config = dict(
    n_layer=21,
    n_kv_head=1,
    norm_eps=1e-05,
    extras=['capped logits'],
    init='orth',
    decay_fraction=0.583,
    seq_len=1024,
)
Each number is 200 + 40 x the weight over the matrix's rms, rounded and kept within 0 to 999. Layers, rows and columns count from 0.

# layer 3 attention query, 384x384, rms 0.0593, rows 53-70,181-198,308-326, columns 192-287
161,187,210,142,262,217,342,206,298,145,159,177,247,196,221,183,244,188,184,232,240,145,208,167,133,247,174,173,217,111,205,234,212,159,164,187,206,131,261,252,244,210,282,221,203,132,167,168,210,142,212,184,240,120,145,229,171,189,239,225,217,270,246,247,254,224,261,180,214,237,180,231,184,197,160,205,192,157,159,177,227,249,194,129,147,93,182,210,236,155,167,245,271,312,200,235
257,201,197,278,183,135,228,201,233,190,194,181,205,173,204,161,264,221,185,160,183,225,217,173,197,187,276,149,198,221,210,228,207,232,143,217,168,181,217,174,207,244,184,193,234,190,228,196,217,151,215,231,247,174,250,233,157,223,189,178,195,190,178,213,251,239,218,195,193,184,212,214,227,194,190,181,195,209,205,203,255,178,193,126,197,185,213,212,249,195,207,225,197,221,128,192
193,116,231,222,212,158,220,209,234,189,262,120,184,164,271,242,226,177,274,203,215,189,250,181,209,332,235,195,195,136,213,178,168,154,159,272,204,118,222,253,195,202,220,201,197,159,222,189,209,196,203,136,226,150,251,181,187,195,184,156,180,251,209,163,247,184,158,215,235,244,175,224,159,237,227,194,183,196,177,188,170,172,168,222,156,164,220,179,205,198,235,129,160,257,137,273
199,180,235,193,143,202,234,190,165,189,178,193,165,191,192,233,240,159,194,147,200,212,128,117,142,193,143,212,225,164,198,141,164,215,245,223,194,240,210,184,174,214,217,236,177,256,148,210,194,238,179,186,132,229,207,212,173,197,259,174,214,225,99,174,248,192,268,186,198,195,103,180,160,197,186,185,202,139,193,219,202,157,184,271,222,148,201,216,170,147,162,182,262,136,241,242
175,143,165,218,181,239,245,233,225,242,207,270,219,258,133,229,192,189,295,271,195,230,253,223,255,140,247,243,205,190,228,243,218,235,212,175,246,201,187,190,218,235,229,210,172,158,201,182,216,234,156,246,170,140,207,207,184,217,178,236,224,128,211,283,203,180,177,248,125,196,247,126,121,187,139,220,238,248,188,278,187,244,165,221,213,171,226,178,145,203,221,220,207,185,209,201
161,120,253,194,220,128,261,197,271,203,147,217,199,177,216,148,206,200,177,202,182,166,194,184,115,131,133,174,229,212,168,218,220,186,168,198,206,239,226,201,214,210,235,169,168,218,208,197,231,199,136,250,153,185,195,245,255,199,187,141,155,220,180,224,226,253,226,209,258,187,191,188,201,207,174,147,196,177,235,268,241,187,212,195,108,206,235,195,225,210,142,250,203,236,250,215
202,213,209,193,186,170,167,176,149,179,137,215,143,235,192,312,153,134,199,157,184,221,148,183,215,151,150,228,219,236,157,189,232,154,213,157,205,247,197,168,128,247,204,206,186,240,133,219,120,189,229,203,212,210,132,188,218,187,212,251,191,217,177,213,115,231,230,165,163,176,147,224,261,166,160,211,246,165,252,171,180,231,221,208,239,180,227,201,202,172,181,209,263,109,225,195
180,270,248,243,170,204,77,158,118,227,109,151,173,203,166,150,227,216,129,175,131,260,152,169,249,111,227,183,185,304,158,173,186,211,174,197,143,264,186,153,145,259,107,202,136,260,266,220,195,232,243,153,186,297,225,220,235,206,156,219,190,131,173,165,193,212,217,230,173,123,237,216,225,201,227,220,267,205,273,180,284,152,249,191,208,266,167,167,213,166,241,165,226,155,190,223
194,159,197,282,176,107,159,162,215,279,230,196,206,192,156,162,191,181,251,229,197,220,180,208,179,150,204,204,234,222,194,231,215,207,229,192,239,241,187,162,165,267,186,216,157,228,275,146,291,219,209,231,179,150,225,211,226,169,164,272,231,179,190,208,212,111,195,268,171,169,196,166,141,173,206,261,213,232,185,197,255,221,200,149,178,215,237,202,259,225,200,187,208,184,197,141
206,233,208,241,167,176,95,161,91,225,114,158,199,166,155,243,206,208,222,171,182,251,173,238,214,129,184,208,199,235,180,138,184,232,221,207,164,257,171,187,165,270,152,173,145,279,207,134,176,199,236,156,152,265,205,233,260,200,174,254,236,165,152,142,168,224,200,213,165,143,203,214,195,202,193,198,192,193,243,203,198,143,237,226,199,207,219,199,192,228,189,168,186,127,198,187
179,237,157,108,233,225,299,171,241,175,240,178,233,204,166,228,219,198,213,187,191,192,190,193,212,201,236,222,286,164,193,164,153,219,194,240,252,144,176,169,208,134,245,152,160,178,237,207,211,194,166,189,222,124,194,162,216,196,210,237,184,185,174,228,208,253,166,198,139,248,192,180,239,200,191,163,240,229,164,122,182,213,233,194,181,170,236,168,284,189,235,198,221,167,204,208
151,237,228,231,244,278,31,333,140,165,159,253,269,135,225,147,138,126,170,153,152,256,80,152,146,221,201,256,183,234,241,115,229,189,312,248,202,154,211,195,205,213,230,251,163,193,215,165,168,223,164,172,112,310,274,226,234,109,280,195,194,134,254,169,209,195,190,148,292,230,129,216,149,185,294,239,142,225,190,151,186,231,202,268,193,209,229,217,210,223,144,155,143,235,175,158
163,196,200,230,247,271,41,279,190,192,184,193,282,153,233,183,110,180,236,167,156,219,117,162,139,204,204,192,187,164,227,141,230,172,299,242,191,209,216,167,169,234,227,203,155,172,199,165,198,246,155,225,153,284,213,165,201,154,269,253,240,176,289,187,188,156,181,135,303,183,156,220,153,160,247,256,190,184,123,104,202,223,218,211,194,152,268,187,155,224,181,140,154,219,206,149
203,205,218,225,204,253,167,221,213,168,236,186,265,211,186,157,179,223,180,167,186,240,157,204,172,148,165,256,174,198,218,160,182,206,283,173,160,151,171,180,184,182,184,208,185,175,269,163,221,205,182,192,133,286,253,193,270,173,222,190,169,126,224,166,170,219,138,154,243,138,202,267,215,210,286,245,234,167,159,203,155,223,217,238,231,149,192,224,250,230,197,228,197,168,199,216
268,204,181,157,167,64,214,158,148,227,158,191,159,237,134,191,229,170,174,263,191,208,211,201,247,176,182,221,179,292,185,247,149,152,160,138,218,197,237,255,200,238,176,178,208,208,150,204,169,180,208,192,239,207,129,196,153,215,167,172,162,222,211,209,179,167,248,263,123,211,238,159,177,230,157,136,121,286,241,248,212,198,198,162,207,217,170,199,218,168,172,177,213,254,236,217
203,156,209,256,199,154,153,184,240,216,245,197,232,282,244,227,144,230,220,248,190,156,221,178,99,247,128,181,175,106,212,117,235,182,221,276,259,208,209,185,179,208,253,255,267,224,251,200,230,176,197,345,257,162,234,158,143,199,194,261,267,257,143,154,195,240,206,218,184,169,206,196,142,145,196,169,310,172,180,259,203,208,213,207,141,151,191,263,155,244,236,222,192,221,227,199
202,172,251,153,176,184,248,237,229,227,202,112,165,231,178,212,233,165,165,235,193,238,187,186,154,190,216,249,141,255,197,196,157,194,190,137,160,170,240,166,151,181,203,248,167,207,185,184,161,213,113,178,207,205,143,160,168,200,207,139,170,222,283,238,217,135,223,234,157,164,243,150,208,249,190,277,140,188,170,255,237,204,253,169,216,217,251,179,199,125,173,249,229,161,194,254
230,140,235,228,153,172,287,208,266,236,176,185,156,313,155,252,244,191,206,288,259,219,296,187,133,189,141,206,154,196,194,203,161,197,156,111,233,154,168,211,165,173,201,199,154,236,173,239,235,149,224,218,251,241,136,196,164,191,169,147,194,245,252,214,258,181,246,228,174,189,223,234,240,232,176,182,178,155,255,269,199,188,204,202,192,211,147,204,135,103,152,241,220,183,266,215
119,178,196,159,272,254,258,229,343,200,230,238,166,220,234,228,199,151,225,209,163,114,151,209,150,196,267,200,162,124,176,239,203,153,190,263,187,179,297,199,186,161,326,194,209,215,229,211,171,221,131,191,211,138,164,242,188,176,269,251,120,235,141,212,339,340,144,207,210,247,146,184,215,191,230,194,249,71,156,196,150,204,200,193,142,269,203,261,202,231,243,157,207,241,207,262
209,210,192,228,220,240,157,189,170,271,270,199,202,227,242,194,184,214,206,146,247,163,171,191,116,202,285,192,218,129,140,174,225,104,235,198,188,217,309,245,201,139,175,188,218,301,250,241,201,117,204,221,190,199,157,204,232,270,216,239,132,228,241,135,177,257,130,224,224,203,169,238,233,197,244,150,203,180,209,274,183,162,252,239,199,287,187,209,231,207,284,223,147,233,124,250
153,151,177,207,220,229,217,250,230,180,156,171,167,245,210,143,227,201,235,201,222,170,225,197,183,194,191,185,221,178,200,154,235,193,155,186,185,207,269,242,202,205,284,161,179,195,232,191,183,120,203,250,167,185,192,182,249,160,251,227,215,200,208,180,220,201,168,189,203,176,219,187,228,218,223,132,183,229,226,203,175,267,231,238,187,147,184,145,241,158,186,203,184,256,190,247
222,192,244,194,184,186,191,208,168,204,231,193,198,199,149,182,155,232,191,195,184,231,216,196,246,168,182,230,265,278,201,189,199,229,210,219,275,222,172,208,199,163,178,187,204,177,153,178,185,197,238,262,196,236,268,245,199,224,132,209,245,170,229,177,166,167,189,236,200,179,202,206,119,146,234,219,242,200,227,230,238,167,189,262,203,181,198,228,145,197,182,198,227,190,224,178
278,247,171,148,185,182,231,190,187,204,244,198,220,138,129,178,239,108,256,189,204,203,169,199,236,189,247,242,137,246,254,140,235,249,236,162,192,184,161,231,213,261,241,209,185,165,218,152,246,230,205,193,182,183,192,147,182,193,216,266,195,146,256,239,232,177,198,95,182,238,302,197,171,171,160,197,111,275,196,127,232,221,166,170,271,150,234,195,189,257,152,215,218,155,234,106
248,235,256,254,168,193,187,199,122,248,263,205,218,178,210,205,175,225,138,217,270,213,191,168,158,193,201,257,176,247,176,227,222,173,172,163,172,211,121,206,231,143,215,224,260,234,249,182,303,220,270,217,207,182,205,235,175,185,128,220,130,207,148,210,144,223,196,197,242,202,191,174,214,212,167,180,206,220,209,230,234,205,165,133,228,235,313,249,320,203,301,230,226,177,189,185
199,282,191,228,200,178,158,178,129,208,188,145,178,214,217,115,155,178,219,216,173,186,186,211,287,160,182,222,147,265,215,195,241,278,168,118,200,207,169,236,173,218,160,252,170,186,132,220,224,248,168,236,201,199,284,194,157,220,138,131,205,135,201,189,157,191,234,206,216,251,244,154,183,199,131,272,223,212,173,237,201,225,129,128,182,161,151,194,131,204,286,260,197,161,198,107
240,232,195,185,195,139,188,163,124,227,176,204,160,120,150,164,205,164,180,204,197,223,159,184,205,182,217,150,174,226,173,167,170,164,140,146,242,197,209,227,197,257,108,172,244,223,172,183,93,182,245,177,132,267,159,161,201,283,141,137,160,94,187,146,143,209,232,236,173,229,163,270,243,194,201,181,137,223,295,230,233,165,260,187,215,221,178,180,225,152,158,234,190,215,165,205
238,226,206,110,209,188,239,194,164,203,170,235,173,117,126,166,215,160,234,111,229,194,162,209,153,225,227,150,182,226,210,129,176,173,223,176,146,171,251,219,165,207,218,210,181,219,209,224,158,246,183,146,151,155,156,210,238,211,172,204,196,119,201,216,256,146,224,119,216,325,182,208,234,207,222,127,171,255,207,215,242,171,202,242,245,201,259,202,265,234,164,255,217,172,207,173
239,237,207,209,186,170,185,206,159,186,133,255,208,146,173,106,198,194,152,196,208,176,207,179,261,215,170,212,135,286,199,166,155,211,143,103,244,213,147,221,160,266,152,239,194,173,198,198,175,250,214,164,135,235,210,166,217,169,105,123,249,111,185,210,173,167,296,199,226,231,180,239,142,209,162,230,139,235,260,182,261,198,183,188,153,199,186,156,171,178,145,235,175,154,215,122
131,201,196,159,222,266,287,213,252,152,174,228,263,174,150,204,209,136,243,244,206,215,180,195,262,179,168,303,140,196,253,172,175,205,239,196,159,209,186,172,209,256,245,193,214,131,172,137,149,264,199,164,158,204,181,163,202,166,266,229,254,151,224,195,252,238,233,130,180,209,214,201,151,224,258,230,178,230,237,116,211,252,254,136,203,151,179,236,215,222,113,141,236,209,303,143
191,158,173,256,156,291,215,240,231,204,195,224,223,139,218,210,138,189,299,140,143,175,200,231,148,171,212,192,133,175,196,193,226,303,149,151,223,212,194,221,203,230,234,232,160,190,228,172,266,185,207,219,157,156,197,125,183,181,162,194,205,104,215,238,275,136,206,129,217,165,178,174,187,174,200,214,223,254,198,266,113,179,211,160,289,185,167,231,144,201,245,191,234,227,203,160
157,115,199,226,209,247,311,196,173,210,264,204,238,159,236,181,140,189,233,115,170,200,246,286,150,104,216,150,95,219,188,284,162,265,162,225,192,188,167,134,185,166,271,166,253,230,163,183,222,255,129,183,169,152,224,129,137,188,130,210,132,162,189,229,288,143,187,152,262,238,149,197,187,158,229,183,196,282,163,273,223,156,164,157,213,258,261,210,220,200,249,174,190,228,212,203
128,153,218,263,195,178,247,154,195,205,167,187,213,229,167,251,165,262,236,184,228,218,242,245,151,163,214,202,168,142,159,240,185,236,180,280,219,180,163,201,204,206,156,171,191,222,177,235,197,202,164,112,230,234,212,191,195,234,190,199,191,132,212,161,259,213,195,192,160,231,170,213,181,145,254,232,173,158,132,241,202,171,228,139,277,214,211,238,110,197,231,240,214,189,242,175
239,195,208,196,186,199,200,221,173,171,266,232,241,142,216,164,229,170,137,133,148,217,195,171,244,229,191,157,235,217,225,167,217,171,236,164,217,254,185,184,230,252,232,181,263,189,171,145,209,219,222,166,200,199,243,244,239,151,218,211,160,223,239,176,161,207,224,182,254,188,183,229,215,206,200,171,135,232,219,93,228,220,201,263,108,204,217,228,260,234,177,170,197,128,286,211
218,166,186,199,142,262,183,235,211,209,243,198,181,211,210,184,255,245,159,165,215,167,242,104,212,213,175,292,187,208,217,176,189,176,196,227,226,147,159,198,178,183,178,190,313,246,188,231,197,186,228,246,191,156,195,221,189,254,137,207,179,299,174,170,165,256,187,211,265,210,168,202,167,181,143,213,232,239,277,206,169,213,211,216,173,226,191,215,229,215,205,153,187,188,207,239
124,145,188,248,188,214,227,260,259,190,251,249,298,184,244,182,181,260,229,184,162,235,277,166,200,165,242,152,190,201,227,224,167,253,220,239,175,178,125,203,267,196,255,166,205,210,153,133,206,234,189,189,161,216,342,239,199,245,242,178,203,175,260,208,84,209,178,227,320,188,195,181,176,192,253,232,171,233,182,183,126,200,207,280,125,197,147,180,287,234,201,144,142,163,215,213
201,235,217,199,206,162,187,149,223,144,147,142,199,171,176,271,230,224,186,255,256,219,187,220,202,210,189,182,237,274,191,153,239,205,220,156,186,212,238,171,197,224,168,141,206,218,253,125,240,279,165,234,164,272,252,163,244,126,233,197,274,220,342,204,103,169,189,194,258,140,212,220,90,156,211,204,93,231,219,171,231,202,210,178,232,235,307,187,244,199,250,220,215,168,153,195
198,129,233,199,223,194,276,205,256,136,194,189,232,218,203,235,193,183,219,212,183,226,236,187,209,194,127,202,200,148,224,280,185,190,128,228,175,148,209,252,201,248,210,184,138,156,241,98,259,235,167,226,108,110,176,173,182,185,289,157,168,211,266,219,250,235,214,179,192,211,224,222,160,218,249,197,185,234,241,177,174,219,233,227,212,185,248,193,152,192,127,222,209,245,289,218
186,184,208,174,256,245,326,179,185,176,233,241,194,232,305,166,264,190,213,215,200,127,191,224,231,273,236,225,271,139,184,145,216,227,229,245,224,184,244,197,169,118,278,145,216,210,162,198,246,191,199,207,224,114,162,243,199,195,163,119,161,256,183,216,249,151,158,241,184,244,201,210,225,187,209,163,203,148,215,216,128,182,197,193,173,165,281,178,210,224,222,221,219,191,199,258
239,186,242,158,164,207,275,235,156,207,236,218,211,194,193,156,225,181,209,172,259,217,194,165,132,230,174,193,189,174,199,224,163,144,208,196,178,203,195,235,237,131,222,259,209,208,170,234,259,193,229,189,209,200,193,168,255,227,223,231,154,175,142,161,236,140,178,163,174,257,203,223,266,218,214,193,199,185,231,219,184,161,185,181,207,213,235,212,207,172,169,242,213,239,205,209
155,268,183,201,209,245,196,201,184,231,182,169,213,257,299,199,207,183,160,195,240,178,150,163,205,262,240,177,229,230,211,179,248,181,302,151,230,182,231,202,117,171,213,263,213,200,203,227,236,165,199,168,252,230,181,243,198,231,143,209,219,216,155,236,224,142,205,224,212,156,289,204,250,145,84,214,231,216,147,239,181,211,165,187,138,172,208,171,212,229,216,197,229,129,206,227
202,164,220,184,177,79,157,212,142,155,209,218,224,123,185,206,215,188,206,182,164,175,281,239,200,174,192,217,248,167,167,116,228,164,267,203,166,203,169,199,244,255,168,161,186,197,231,171,188,232,210,139,193,178,284,164,247,128,155,222,202,146,209,204,207,233,244,252,211,207,127,226,144,167,148,161,196,225,221,179,240,203,235,226,184,170,152,205,196,181,179,137,190,193,154,146
200,246,182,204,213,223,186,219,148,160,214,164,241,168,259,205,233,154,203,187,210,207,108,148,179,258,172,192,164,187,231,203,208,189,226,225,210,117,253,263,192,186,189,153,199,205,216,130,181,189,211,225,239,154,183,207,203,213,257,201,253,252,210,182,203,168,112,93,207,201,177,205,213,207,192,199,154,145,235,176,171,255,145,163,183,152,286,235,182,239,189,172,202,222,185,209
232,195,222,215,184,264,262,174,180,205,256,206,255,267,217,222,239,216,201,200,257,182,209,218,194,171,189,247,179,174,227,146,123,197,221,265,179,105,216,236,190,134,183,243,251,232,202,181,240,288,212,239,220,121,238,262,156,265,272,153,200,227,194,162,174,158,207,195,206,184,171,204,203,195,226,184,207,185,173,204,177,204,183,210,276,185,215,181,181,160,167,204,205,222,232,290
185,173,179,237,170,248,110,242,241,171,232,208,178,186,186,203,185,215,157,228,125,251,222,141,183,216,224,199,179,178,212,165,201,216,176,213,214,230,178,184,153,241,164,267,185,243,197,157,178,235,149,183,250,198,181,204,174,200,257,249,305,270,246,192,139,205,184,143,196,163,244,205,232,171,193,253,197,180,155,165,185,213,174,227,227,224,178,212,195,178,226,240,190,206,181,198
279,194,247,218,116,147,110,227,165,230,206,176,113,171,148,198,193,235,159,242,222,314,220,170,158,148,164,211,194,195,174,219,184,154,178,181,198,229,164,213,222,211,129,200,173,256,207,247,179,160,201,216,159,306,220,162,264,262,211,173,145,158,216,111,173,172,185,140,211,232,215,231,281,218,251,188,204,192,241,263,208,129,231,243,213,241,164,187,184,183,170,184,183,201,198,165
149,237,164,118,220,175,259,242,218,261,206,159,139,236,269,258,210,128,211,141,197,178,175,234,230,211,279,183,177,231,204,216,187,212,183,195,183,187,241,196,183,182,170,185,134,200,221,199,216,154,198,246,217,102,170,190,171,215,233,164,180,188,171,238,217,131,168,254,207,209,131,206,266,236,196,182,237,148,212,185,162,177,180,197,179,164,177,157,158,220,274,213,246,160,205,237
207,233,209,193,169,190,144,208,160,221,171,219,155,138,133,237,203,204,194,186,161,254,245,199,164,169,178,143,199,170,203,291,181,189,138,153,198,257,151,167,193,247,136,155,164,223,231,240,166,177,204,145,147,257,225,155,237,270,221,206,193,152,200,154,196,227,246,205,218,141,182,263,238,262,159,178,236,225,225,194,214,135,200,230,199,200,145,259,223,183,175,239,195,171,208,169
159,219,151,163,231,193,222,186,186,176,230,209,143,204,240,167,187,160,198,168,242,181,124,207,229,261,185,211,201,215,182,146,184,244,185,224,181,203,235,209,196,183,176,171,213,176,203,190,204,218,169,211,223,146,181,182,237,195,201,199,251,217,234,232,206,159,185,86,199,256,132,215,164,204,215,205,196,200,220,199,178,208,193,211,191,155,237,190,194,188,238,210,253,174,181,177
222,268,238,162,221,163,349,159,241,265,116,242,167,218,178,216,215,218,183,206,191,213,138,235,196,248,193,213,249,203,102,267,133,121,138,206,206,223,335,173,108,215,204,164,213,257,248,217,133,180,223,162,341,123,125,290,231,219,228,163,219,238,171,214,221,211,250,294,119,244,126,176,236,272,146,197,175,191,287,111,242,132,240,158,286,250,120,110,177,122,261,176,272,130,134,260
160,254,227,163,192,151,309,151,265,261,160,186,176,247,180,218,193,228,208,217,196,210,137,195,194,272,169,218,196,205,125,196,144,159,164,177,246,237,344,136,119,183,176,154,144,203,253,196,146,208,210,153,298,151,130,303,216,187,247,157,204,190,201,241,191,218,254,298,127,242,234,172,264,231,137,257,198,182,264,138,237,137,249,102,297,228,183,117,196,151,242,197,263,89,225,239
213,194,133,179,241,163,198,258,244,243,109,204,187,155,169,241,194,178,261,208,139,249,122,236,238,135,204,201,174,194,179,182,169,208,233,225,177,222,283,178,173,203,198,175,195,209,235,189,151,253,211,160,151,188,250,230,223,159,206,244,193,220,210,242,156,200,136,145,154,112,144,148,225,209,262,228,185,175,206,217,237,171,192,192,285,212,191,252,229,213,194,131,272,217,153,236
163,204,197,185,151,185,165,186,159,233,205,129,195,197,177,208,243,190,149,173,254,190,251,187,240,226,191,219,176,218,188,187,254,172,168,203,178,210,178,196,218,256,186,267,185,190,163,171,208,169,175,243,225,234,170,189,197,212,191,185,268,181,219,218,190,204,245,198,229,254,291,168,158,203,173,172,229,206,206,221,203,239,204,205,186,185,172,230,176,195,186,223,189,189,284,172
184,190,225,177,167,220,173,197,175,202,216,168,194,167,194,206,211,181,144,203,220,183,222,186,176,214,164,220,190,237,204,202,241,222,184,183,222,202,184,218,208,160,212,202,187,158,173,194,250,195,183,193,201,246,204,158,204,179,185,223,206,136,228,192,195,190,257,157,219,238,262,248,177,185,165,251,214,225,209,223,188,256,208,182,186,189,233,184,170,200,192,172,192,208,261,161
158,214,249,150,213,161,263,246,291,277,176,131,232,257,231,266,176,221,252,184,247,225,116,162,215,200,212,190,213,206,147,209,137,165,229,233,132,225,262,169,110,215,256,199,153,228,262,140,147,229,192,206,220,203,215,293,191,158,254,210,223,185,203,233,209,216,233,238,109,242,193,190,201,214,199,199,191,145,206,178,219,158,263,97,221,230,117,186,212,144,262,209,213,179,144,319
183,203,247,241,135,230,240,182,231,208,278,168,227,251,255,163,149,211,195,216,208,139,227,123,158,253,192,181,215,147,199,228,239,194,198,178,302,181,243,219,226,165,250,203,231,183,155,176,248,210,163,294,222,143,175,145,169,172,177,180,237,163,149,154,318,197,236,244,256,244,211,207,194,245,99,181,191,244,211,232,201,242,176,176,149,171,238,147,226,195,260,267,118,174,200,137
# layer 3 attention key, 128x384, rms 0.0562, rows 52-69, columns 192-287
220,200,165,186,216,216,247,148,181,175,226,227,259,179,218,174,167,166,213,160,256,154,180,240,211,178,224,307,198,193,192,216,177,171,178,179,193,165,207,184,192,171,257,206,181,170,182,232,173,184,241,225,159,166,215,215,198,170,220,212,120,188,226,211,218,220,262,207,189,165,196,178,201,177,167,208,202,198,243,210,230,214,213,189,210,167,218,206,190,212,208,180,210,144,194,163
214,232,141,188,220,184,272,195,203,185,185,162,187,190,227,166,189,110,191,139,237,157,183,231,187,255,171,188,175,201,247,140,192,239,199,217,220,207,190,174,207,200,272,139,184,189,191,208,189,210,168,239,155,161,124,229,216,201,266,195,211,192,254,245,171,168,251,224,171,84,214,244,175,171,181,143,183,221,223,228,200,207,184,192,164,172,235,191,188,218,200,219,246,215,226,180
230,210,206,228,181,183,199,185,189,147,166,156,196,116,195,228,256,131,185,163,180,248,242,142,130,227,197,216,251,175,278,127,251,178,279,174,174,192,205,178,138,237,232,214,197,176,258,169,170,174,182,212,213,210,277,217,256,243,226,238,199,272,162,100,226,207,189,208,203,150,169,263,131,214,193,182,180,142,210,159,203,229,176,213,105,207,253,215,164,264,191,242,241,204,195,259
163,197,167,196,231,260,198,192,179,222,187,195,130,184,262,243,223,137,227,153,246,136,152,185,210,256,249,183,212,130,200,162,170,148,208,230,135,208,216,207,173,195,255,188,222,192,219,151,208,185,232,205,197,147,209,254,201,207,261,210,228,230,160,190,236,149,189,139,221,203,163,203,188,158,196,197,179,233,196,206,156,229,119,222,209,202,119,293,259,283,181,130,186,184,208,211
211,121,293,199,190,178,152,169,210,195,202,174,167,200,226,255,189,262,201,239,186,180,185,255,236,226,236,130,191,163,151,269,251,229,188,183,217,210,196,158,225,146,135,217,185,220,154,221,182,200,208,233,213,166,265,152,226,157,245,218,158,184,189,208,183,223,143,270,183,258,180,180,173,208,208,194,160,179,158,209,270,183,263,171,221,238,187,206,198,145,204,181,188,181,223,223
220,233,182,213,158,238,213,193,219,250,249,118,212,235,183,134,174,195,196,220,230,267,251,163,191,165,149,205,160,232,111,179,198,219,208,218,225,207,195,139,229,185,117,175,125,297,143,274,187,158,186,205,225,236,175,196,211,234,179,226,238,170,207,178,138,206,159,223,194,150,219,70,188,230,117,251,239,160,184,191,182,157,227,195,241,175,170,140,234,189,195,234,186,111,246,184
146,224,253,236,181,111,268,181,269,219,175,199,247,216,195,238,163,119,210,201,171,176,200,251,169,120,189,191,197,252,195,255,257,249,198,169,179,192,194,198,199,218,214,178,187,154,204,126,237,207,190,172,264,220,228,214,137,217,220,220,142,183,145,167,228,178,173,215,192,247,172,212,176,174,163,152,193,159,197,206,227,236,153,162,199,216,259,186,165,185,294,173,228,162,184,185
156,221,188,143,221,182,167,221,275,189,245,244,166,236,204,215,156,259,233,215,170,229,212,220,247,115,208,211,168,183,242,213,189,272,204,160,245,191,224,214,265,171,144,201,223,175,184,178,229,293,132,169,211,223,177,98,156,103,159,140,222,83,171,235,224,164,183,245,189,286,197,118,272,206,251,202,240,208,207,188,162,185,161,144,219,170,148,143,193,158,264,178,174,200,171,167
200,203,260,188,167,201,125,199,168,160,190,207,153,126,146,201,227,240,223,218,200,258,202,155,201,181,246,239,205,169,123,189,256,142,201,201,192,227,189,215,198,213,194,248,227,218,292,171,151,166,274,174,160,298,247,193,279,179,159,215,217,147,166,125,179,201,202,136,254,196,193,204,216,257,187,236,224,180,168,218,230,186,270,180,209,223,257,207,234,222,193,207,166,221,187,158
201,227,209,189,186,227,237,192,167,201,228,183,229,190,190,172,261,185,238,224,204,222,232,162,162,208,133,206,186,227,163,204,235,176,174,206,217,183,175,201,245,191,188,214,155,234,241,214,226,153,177,169,220,139,211,254,179,254,198,195,248,269,171,127,210,214,176,162,161,170,191,201,205,176,194,214,248,181,218,188,156,232,228,174,202,203,215,238,238,221,200,243,231,186,252,262
166,174,247,182,155,138,152,207,235,199,190,200,191,186,148,207,187,270,239,220,234,262,246,202,185,100,227,253,163,193,130,200,178,213,137,207,163,189,193,221,247,197,116,215,185,220,264,215,200,161,262,197,224,270,231,182,222,172,177,183,200,144,205,119,167,244,170,240,214,219,202,146,214,270,301,242,202,251,217,174,234,127,256,188,250,201,209,194,243,118,191,154,198,203,221,138
246,218,172,126,209,277,261,173,125,237,291,195,173,194,150,222,221,146,228,142,221,226,166,152,217,244,256,175,145,231,149,148,129,166,187,262,136,261,228,183,234,170,220,164,177,247,159,222,238,201,181,169,148,114,175,205,226,239,168,161,176,198,256,122,173,179,193,145,190,122,252,158,167,294,221,188,213,179,189,180,190,174,247,258,203,200,236,196,250,194,207,215,210,211,195,184
209,203,220,249,174,181,213,221,223,151,240,131,247,184,245,208,177,196,189,145,216,164,239,173,185,247,183,241,178,209,247,184,189,172,210,125,232,164,151,252,149,181,212,192,246,184,270,198,229,173,176,288,155,213,183,228,230,228,193,202,222,162,152,169,172,192,215,188,283,184,220,219,213,208,183,282,139,208,208,244,185,232,198,160,146,96,208,269,232,225,160,226,137,215,205,209
242,144,198,312,185,186,228,234,232,130,223,172,217,198,239,161,194,190,225,162,235,215,227,121,194,203,250,342,201,170,259,194,196,168,171,142,264,156,190,282,214,194,256,233,235,169,265,175,284,133,180,252,128,224,189,208,213,241,140,182,185,185,155,138,179,238,202,216,310,163,157,181,179,207,138,230,162,201,204,210,131,204,136,141,196,118,221,237,235,260,162,232,97,267,240,194
186,162,197,182,111,223,320,178,256,251,210,130,216,349,195,181,283,253,157,214,194,232,233,159,237,199,190,199,144,178,172,251,79,168,139,249,264,159,261,189,186,128,197,242,281,235,189,216,271,111,133,217,305,142,144,268,195,251,167,86,171,203,128,199,168,179,281,309,207,232,235,179,237,209,139,174,190,207,237,203,183,130,209,144,228,229,196,172,210,198,187,170,189,175,253,317
213,230,237,153,272,169,117,184,129,224,181,249,227,78,169,259,119,174,203,179,214,180,214,270,190,170,178,155,241,273,229,198,222,239,250,167,182,186,179,150,179,258,131,143,101,196,203,159,172,303,196,161,134,309,163,151,213,200,272,292,233,185,277,197,255,245,164,148,176,185,172,301,182,156,205,215,254,174,181,155,224,192,211,244,178,210,185,155,126,142,267,170,263,207,134,115
298,110,194,322,222,137,154,293,208,107,211,167,167,92,267,196,122,86,329,162,128,192,243,196,173,164,221,245,222,192,312,199,366,192,241,174,191,236,182,252,266,302,318,146,257,156,213,185,206,228,248,210,100,212,286,124,241,146,166,226,265,183,292,152,229,212,107,112,309,140,190,231,155,192,215,143,201,259,196,210,142,308,129,303,104,127,302,313,179,258,207,188,98,227,186,79
257,263,248,161,148,271,269,181,216,189,295,228,184,187,205,221,216,238,132,182,264,234,256,194,205,200,282,284,214,172,230,230,138,170,245,231,182,199,157,198,199,78,222,246,244,172,177,190,230,197,169,191,219,196,227,257,193,148,184,179,104,239,125,156,118,118,260,197,248,225,210,217,259,221,250,234,128,181,204,196,186,158,207,236,134,174,247,188,255,206,149,153,154,167,220,200